Part of a small language model's weights: a variant of Muon for these matrices, 279M tokens.
Each number is 500 + 40 x the weight over its row's rms, rounded and kept within 0 to 999. Layers, rows and columns count from 0. Numbers have three digits each. The size before them is the row's rms in percent of the matrix's.

# layer 6 attention query, 192x192, rms 0.0607, rows 139-191, columns 96-143
075:531522511571536540514440487496412541478517518522447453488505490472496462561560486515538484452534490495525513421517542545558482445536491483491483
090:474548539569503413479596467443531463440588459506487531490434512487497507496551493507453486475502460460479505534466493431444550555490478436540509
097:458507494555506527527459486493487515519463489533450546499438544385487496507545539524418461561451493481444490479516457437570497469453533485428557
096:471539483557512501505543476578491458555568577492481491489553527570504561488473504522458438534493447475489497436516493472438564463510487499541509
104:519473494511478564443492510523537566507551469545557469461563497564518500609519498561485519470475563519519474482530473482509467483533479461512495
098:554497509443532502482539503522521496441481459523460504466576466483454513463546463492546429559462456522490435430516502487521491532498551414486458
103:453521489450466532485541441568489442520571487528555419450407499491568540482460523451519501515488548487439487481438538408524506519541515557493451
100:508543491451524471524437572457526484473530475502527470517500491472481541472488498499496496469511495608476551426523494485523523513480574524499491
098:484477430560457560526464560509506528468476539531475546512491489517497524489479558498513549458491437510532520591466472508533536432543503542424482
092:542482493522566469537498505484438452533489467540554520486535489496454529467484530531490465482548510545526454535459604426457530541513513541464500
113:513527517460498494486540503573462475525518526504483574482530486606486518464492501523505543472528484443456506489454525547437518491489476487536566
092:489409521544523483505453461477490512556490469493509523458506559521500525551513484497531458432511462490493464529527519485420516475501499454472504
105:475469578547468497494562516472497531521483547522555516452493472476558545506487423434456548427502523533531537503522567490501545491536523469573520
096:505509457503518486494544432536472428482468469512547578442442492467500484529627449457520558513528538506555443479516483476576489504492463455493566
107:511457524520543470436527463474454516490512486423498489542550507483525515501504524459477485480513475522527444463560462519499544530587491571536486
096:521506487517483442553464493481535474500496502569523548527503484471485466458510552517442537500488531449456460501512549448471549515486460470427530
101:491549512475506450563538517441462524514464528516464518542518511525529445457574451483532503516500471512441477595511529515448532438513527537536546
101:563474491526570562545498488572535463493472479523473464457435520526560526467530517473489514499428546449537518556514492506504459517531521517474442
099:542530515482508461506422550550534516468536497478499470513571507514487523399480485533514490530464519479554534557456480504477533494513489458526429
102:441526464539555492481500409529477565538425486492522504460491512486463533507478553527551467551470571543476515537480508543549481482474513472533518
097:454421543595477455432508518552526425463605461453473444511454477497605509498502516541501505511489477572485429462452609444499492543402517423487502
107:502529459591536512474523458541443468489466499432480472530526564494544528442494481450571447430430476471486531470473603503501487459443525446452512
100:466416457579455509440481478529532518449566458513509535520471510503453517516462510501437499547469431531482505494477572438544559544512593573525528
097:433518537453551402514536485531511548572525552531476545483507476545497530451443528495421501480544519497491522562556492488491455471455543455511457
101:470465495505476496488518470498496369474459520493509530532538561495433560473492439533474557516390480542482558499535508465531499479489474530465530
098:490513583532540550516473424440518462541505501535526490447516519468498498492527517447539554572502468488533482490514485507534498521472517502475518
100:516516502476475464494546505589485479458485562484469438518425443596409518529448477463564432446562533479559511470559501569566457624515485528482544
095:513553524500422492520554468494472499546457496516495478567461568532525542490496527479524438554525452535432556438462511471481522486573451505507422
095:484452525477433534494421531566517429529561449473503412551565524477519492499448428489474529531472458406511497483504448468518586462503500555519459
096:468459556457538494491537476503517489602459449506500457549542530526481510479417463452513425495532502438560500425493527505432491511474460391458546
089:565460577470456398427495408571551508537542518436505449569419473477501477443545430567534497522497511506477468528493483441498561523562490463482544
100:445494492483483489484517511502523541505553440499457468500489454533495442462527478450439441565525508463483440515532515503521445509545516558432475
100:446544509491533419496449549467583543507595517481484460535447447441513482511471456449450470429482429564513501510568531403497459471485449573563484
097:568514463500466498516585544505549533528536514358505523458534451553537503487486474489494473495498503533433478496554482418522551474473549489487436
104:543589554463550468497523539532442488553489525434500433557551528549463436444538475490489537506473513544498447452525435473516517485487499461489466
098:539486510476451520419508539510453549557457459520486480465549454519531513538493516506496431541535542474522509534512531492493537563436485520528443
100:502542506543486441525457508503445599528512570509522515597469496481470494523524499504498513497514532485614614492498484487585529484498515529530510
103:468505504553493541500468570486514448476508562496430463464418550509507472496511487469418491499590518558467517466494451518550508494514555467552505
103:481528503469460580547463476530483427474533444501544468472475453474547553452463537456485515475492452501504544477451437486465531526533476525473474
103:543461491546524422476571471498497481470506541454466474440499428567527516525430579506481579504503535457465461523529501564503540480481442479434492
100:471461390538575474444474418537530470471583530544520526480511556550522523487512568494512448414489417462488520472468500494528448493468516552522525
092:480488452508488444469483594484462500484432483519511417525558514539434521551493491453511468484520523542538468444523583518549488529466537512527535
094:473494540486518538539488473496486530531462488478441560448522511558501437545444548491508483542497472494517570572496513472549532496446524494515580
106:584500445544531563499449537526484442453454478487575529472473496565437490430473487494529485505545629480525525524497595582476468508444548480475462
096:486465483528546452483511457561440528470439533493467489462432530542532501494467475497493421476460474525513457534505516579517530489478532523587493
098:528472504498509514485474469470472557503515541456465517507589472594549464467536540463539517421547429450436535483534443457555526501481434414526527
100:488555524498507500427499578459426530527501418469575499463433489517475426436533457507471522515553453475477574501398488502513531490445469491431541
098:487481500469530538494462539458447520529528473545531575540450480477525458435457473507501516496514497445500523496546497430418534577577551534483471
102:481546477424467525492557517551553595488571519512511500407543440486488457482532485527522553465480493476480426481428489492570475551536483562569459
098:487535454541548517570471489510402525547565517409470504553517480507511501452489512456508554577438553500532449437469519552541577469491396546541431
105:537497476548534500570482478540498462492497540471523479518560425459491479522509493556584491433501429504460459462495473527496590480439451479484492
104:439483494446533501466498504507495482438526546493537509472534561511442514431543544523540494555536474429451516508516479453482544476499536495499524
098:464529547433553467451472446454487520413520508519490497511486475519520538521499438503476435448437496525510465501540500547534456554432491511504445
# layer 6 attention key, 192x192, rms 0.0601, rows 139-191, columns 96-143
089:523554490537503562522555505455473591549426463531557566384503557498523531514548416458588426517494525499465416534493584522431438460443450551472505
100:525486552420507510493567470519550517481544559474575510454460555489500478497477458404539491523536562487451412554456396446479528444489464541532496
098:561554500450518527514488515426499469485539502438526557514475522406560541572509512489483544498469573485473459560418512538458474524558492514447489
095:476510496550500442465539501560485470564471498511476544479475496476502516451541528412454463508474551463458592526494556442476517447595540505428410
099:528393440540499548514545574593506520505436624455555484459469567537545437525558496445457451493537531497492499543547490449493537513499433451488501
095:494453526535516430450545520493496577435456596485466509607553503490472461516497495488490522504523496520435478521450570488554520470546466479559551
099:442521524521469509474478535476470516505504406499506507456410514567504498481565492436501493543510514543578430448483458528581556500495508590508531
094:489498511534510618485464439462496497585472433509464455540573458526480518435487511517502486510543476461503459487483498480545470524513563472516571
092:520469503499510477579510484438549528464494533538482515431535464474489474467471450484500541487560516444460486584552560468441505481535521513499544
087:474464458502506522516525568575484425498470477499520550535538538566584474493418482508589541449525540522521491502477496449456420530494516605491497
108:471476462443426525414548488556385469455519538484403548499507502449488484482490494452408415476510465442454567503521473477481537431500493521535506
091:453445507481525480479542528525500422538564435494565534567432557444468550534520446547507477522471473482515469590511592508537540412495577498482480
104:497469520511487466464507476503501441443505511500490500560499482540516515510434500522480486499394504433427571496437536501464450544544492483498442
100:479505504593506552493415521482532492489435568542526435459451557482462458490586574514495542556507486486539515409539495566489528503475558471567434
091:560529539408498511440492522508513500489542526444503518510476458493456491489562496493522504543497536574437449512517532513528414492533468502429444
089:606495520477505460519446504488465499514596518495503481514472546464506448491579492473423480508501478537560549479478518493479551596508606519425454
091:522523446544463561534437483498542514461506522464513559586540492522498515519518421479549503475473479553481544490528525522481469520513455435479466
090:476523551473469484528471483481518495527513498557513550516408475533521567452493519498439369576504566496538436561481416495429502509516440471515523
094:501483569461554494575438507529544586530495489491573494532497445540517538406440489563516486523447532529463496496533567478504525433506452462496477
094:516506548531432484518496409411516537496487520494524492483483524470472464484479441475489474438467520515505546485568497491485585586516494456457465
098:527555510537506514498496554587519482475536469517535534506444494467606454522516472501536522492523517546557472451447507460612550448507477517491519
099:519497465553491482494522471542495518501542568511459548544525514457518536481493438434433405482570527523562506518507422464432525503512510480520491
089:537515450523513507496458454507516534459504473481549545535471479527451471540484543485462518498511458493492460535413582514525461487477561584481564
100:559430565547496474459517418522454588506510601456529496559473423500484473519484511483486557522519508442452519507515438493484547513519535518516525
094:415547508464547472527562512518416469495536517541552508469454497486498444490477478504553422489531500483540520487514519505487516548535595474462607
090:467532547495520517504567500560505540577447513525480491489463579416542455479465518472443484530427505436626431477543461541486476504456471533472441
095:549496500507456447390485547519497489491464545470477479550472473506458443494445486464530410492467466557527474513477481484480553541577546441527475
099:523562456529538452503530539497467426473510515508530537430488511522547473462513469516523458470486433527452500561521521467484432462533404455503532
092:536544494485516475527477516469456475505505502499496544446543466471538479527522471459437511463494509445471486531559498502433494524513512513516497
088:498511546491506492483524492496476493484513553520602497475558427531479588484544516538429474391472498505440519414478488605496527484545460535499474
089:511531533539548578447466496500505459497544506392590420523518513452511491573566509487513531513447501513457470528509478504581517531539470475496501
094:479549462507511477411450527537440519539512532458478520488547523606497467463531484535531484467523507450464427450488550515547513487548509508509468
096:525519556546567458459478399537605497516560459493512489547492522530510540494478480507508549482500453511498519561481572530517526452431515481512452
098:505526501478513580443502506522457524545435527471546591495561455471428520563582489498477477521513485531473497443552479471559477531477485473492468
096:481551503496443547445486469464454479473514541532480392522569526469569455504528516594468524505492465456519478505540507435442508481472542525541430
095:524500466564488508506514580531507506448519464512483462550534537554563505511523412529504478462530448477498431501478520514522533514492502502470521
095:485477491538536433567501518513456505490521551537479524546606500503482493484547493573551541461464524488501514515401544449461556388489469481519450
096:524580554543445472520479575514507508505498501508536498482465502619450474529472510533480547507505414465467505462438426529592453495508440423443533
101:508490533532471494548461481561501490472525489509501428536535490512500575527468578377505514466510520525459439493539434424489534531533517527454468
093:480510506507528526488477547554486531486436537490522521481452487427464453476460495513487494586467509470460522585461535411574506516534538521514431
097:475454452529548525527488442477535536494500468531524555556468471509439548487540506494441572514526468535467546504530514481438495551537516452416518
093:520459420433553503561498492535518478529406461485529430530495487465502523501489505434551586482546535499462518497456529511508550519591408464534478
090:542443521521485487561556493502463507458441421514529521509548493496468563479437501456491453539462506567436563511494532575494509548426528491510542
106:469469449481489442467511474526529507454423502595500457534545540481491520496484461504540418473498537490504570571476483493531459518491553523555513
095:543462474511481531523497545484474437497450479532438491544473484463479518467480547528471504520531555531530522457458554523512501443526489561510519
101:515461507353520551464534444550482542464526524440471481386515567498448474491542513500485492556508502564534500459446443513510538479506451464560532
093:489501504468514481589480593581556544536519560433391437495519467501575603492508494501469521497544546521493453448467561490509491514489563504441456
093:481446536523461485512476502478524520517448499515497464480494454539488491528531440433521490530432455537480484506575423547466509494477460509394506
099:522497468526499509477506510517530462433531546544459486524554489477432461468468467499525491583467428467501464481485538529550524420501532475509529
099:507539474498483530517537524487448528513514530442494475370468564566474462472474543477503510520529551534538491466508492499535485487583464502452405
096:521447498514530487477489471567469462537515498526507518536535552518529530447437476521558513509500460483500512417500488475494446555495500470447529
094:497449490467518464547483531459538495574547457478557433545525524517519477498488547503428431515478564443546573455541515515517526480465475527485552
095:491459472543523473533468513489391545525524461448478473527526486491491520446453446555484552457472435570513496509490489534504506469576499492547442
# layer 6 attention value, 192x192, rms 0.0586, rows 128-140, columns 96-143
100:506564472512492385527465482448501487556495474452483513516480492464475516506581473541471435527534505507568426501443469484443493537518527472524461
116:487534460461508503536569473515475410534535505566456514527538504446528539539486505503531556472465442507542468540480426558523521495535477572502496
104:490536546472495511529463521507516529463493541531507471448485494488491473451467496452553457576558571479429547531528493571499503509557518498544502
102:471544433497554565493531471544578528469563491558466525532540493537523570515465539484489463571588552463495495510605481561526458437472473494501522
091:495477520458498472512544503477513567533443408478478545436508517440468533481512500503471568460482508519505460505451485564563485428451587491567510
096:500437512530488480519509554502494408520450477561505544554487572489530460433498523421511551472460495515487539487535497528460519492466484507531514
097:452494504462577510544555475441513448527491518536500556458444544437492467527510514499468543507549483491551465463422575528520533510543550489582483
102:468498490558483512509583436521425468544513560558488420536534467459469428496480533449463512479478470493551499465518558492507479453468495479508477
096:497489519471482463492507485501474452508501543568464531539436518532551479523485407492484518458507463490487520465515476477422490468465566405521385
095:482494523485458500494515507476471475462497488474572552475487463480513535413539552527486437545528568492442525521437454518428523463547587551493517
100:478443467436501509463506511575511587488516455518505508515543519596441516420463561517473477573524485532503441480446468453551469469503447529518518
101:481505450522531494510501551471483534485499483463490559463542502493513507508451518469451562494512485456484527526580560506480507494501517453532513
101:454488498576569457453540527423480496450521486473481509538502499471509521462546542487548528474537509483422478459446504472554519531515443487581548
# layer 6 attention output (transposed), 192x192, rms 0.0804, rows 128-140, columns 96-143
113:497502482509487519514464445467522469579570550481530516418527470510473606539512518484437541478550470486498447546483487432507517449512526461522513
130:506516472530509525471513533446495433536500460496504478378445574526560512493522520533493481529511528549462473555466514517509492474464516496517511
116:485550400560568501565537521493517531470438527486473436496408490466526487481472451554488501472510559508530535433530517526499408550518549422453467
115:485526543551517508481417523493452521539534506563537465479451441495495501472492468569555506503428563534471559487508526468496480455504489454532529
106:533536497463486412508534509510471499511471509486489487539496488519562493492556486471516510469551472550413506504572538474486491491527539509476466
109:476453615480527478449589528491515603485537533456501447476439548521511464452488560435440457507511516516493562504515516506534468450403512448564526
113:460487382488432417557576471495509514540423579505498471448468472553504492463433583472497452458554472520529440521488513448544483540524500540501564
114:567551528530466576429494581511453522519568552452454467530500404520515499530474515476462478531525561506432504506429477519494554445548462583520482
112:571470510491446482489519452465472436506462507517497470385444504509508550454478485400497529530540546487549536427511507521497603415436532477492556
103:493572463502513476484534520486520450449428527494502469502564506484499518552500548574469474503497562570487492513458481460592516494521515503505523
112:456465525479477573490524444528480466496511443548490481530539435478432464550442466520546512516515479510481525564506526531491537620500490534461487
117:518564509499452491462507552477497528545483566458538493473437438576508557532520479474536575495465504550538583488500486522546515550559466486584495
108:471524517521484536498515532492525521491502538481478511507459517578507477506493472588573491442550487474516490514564491446483505526456469479459601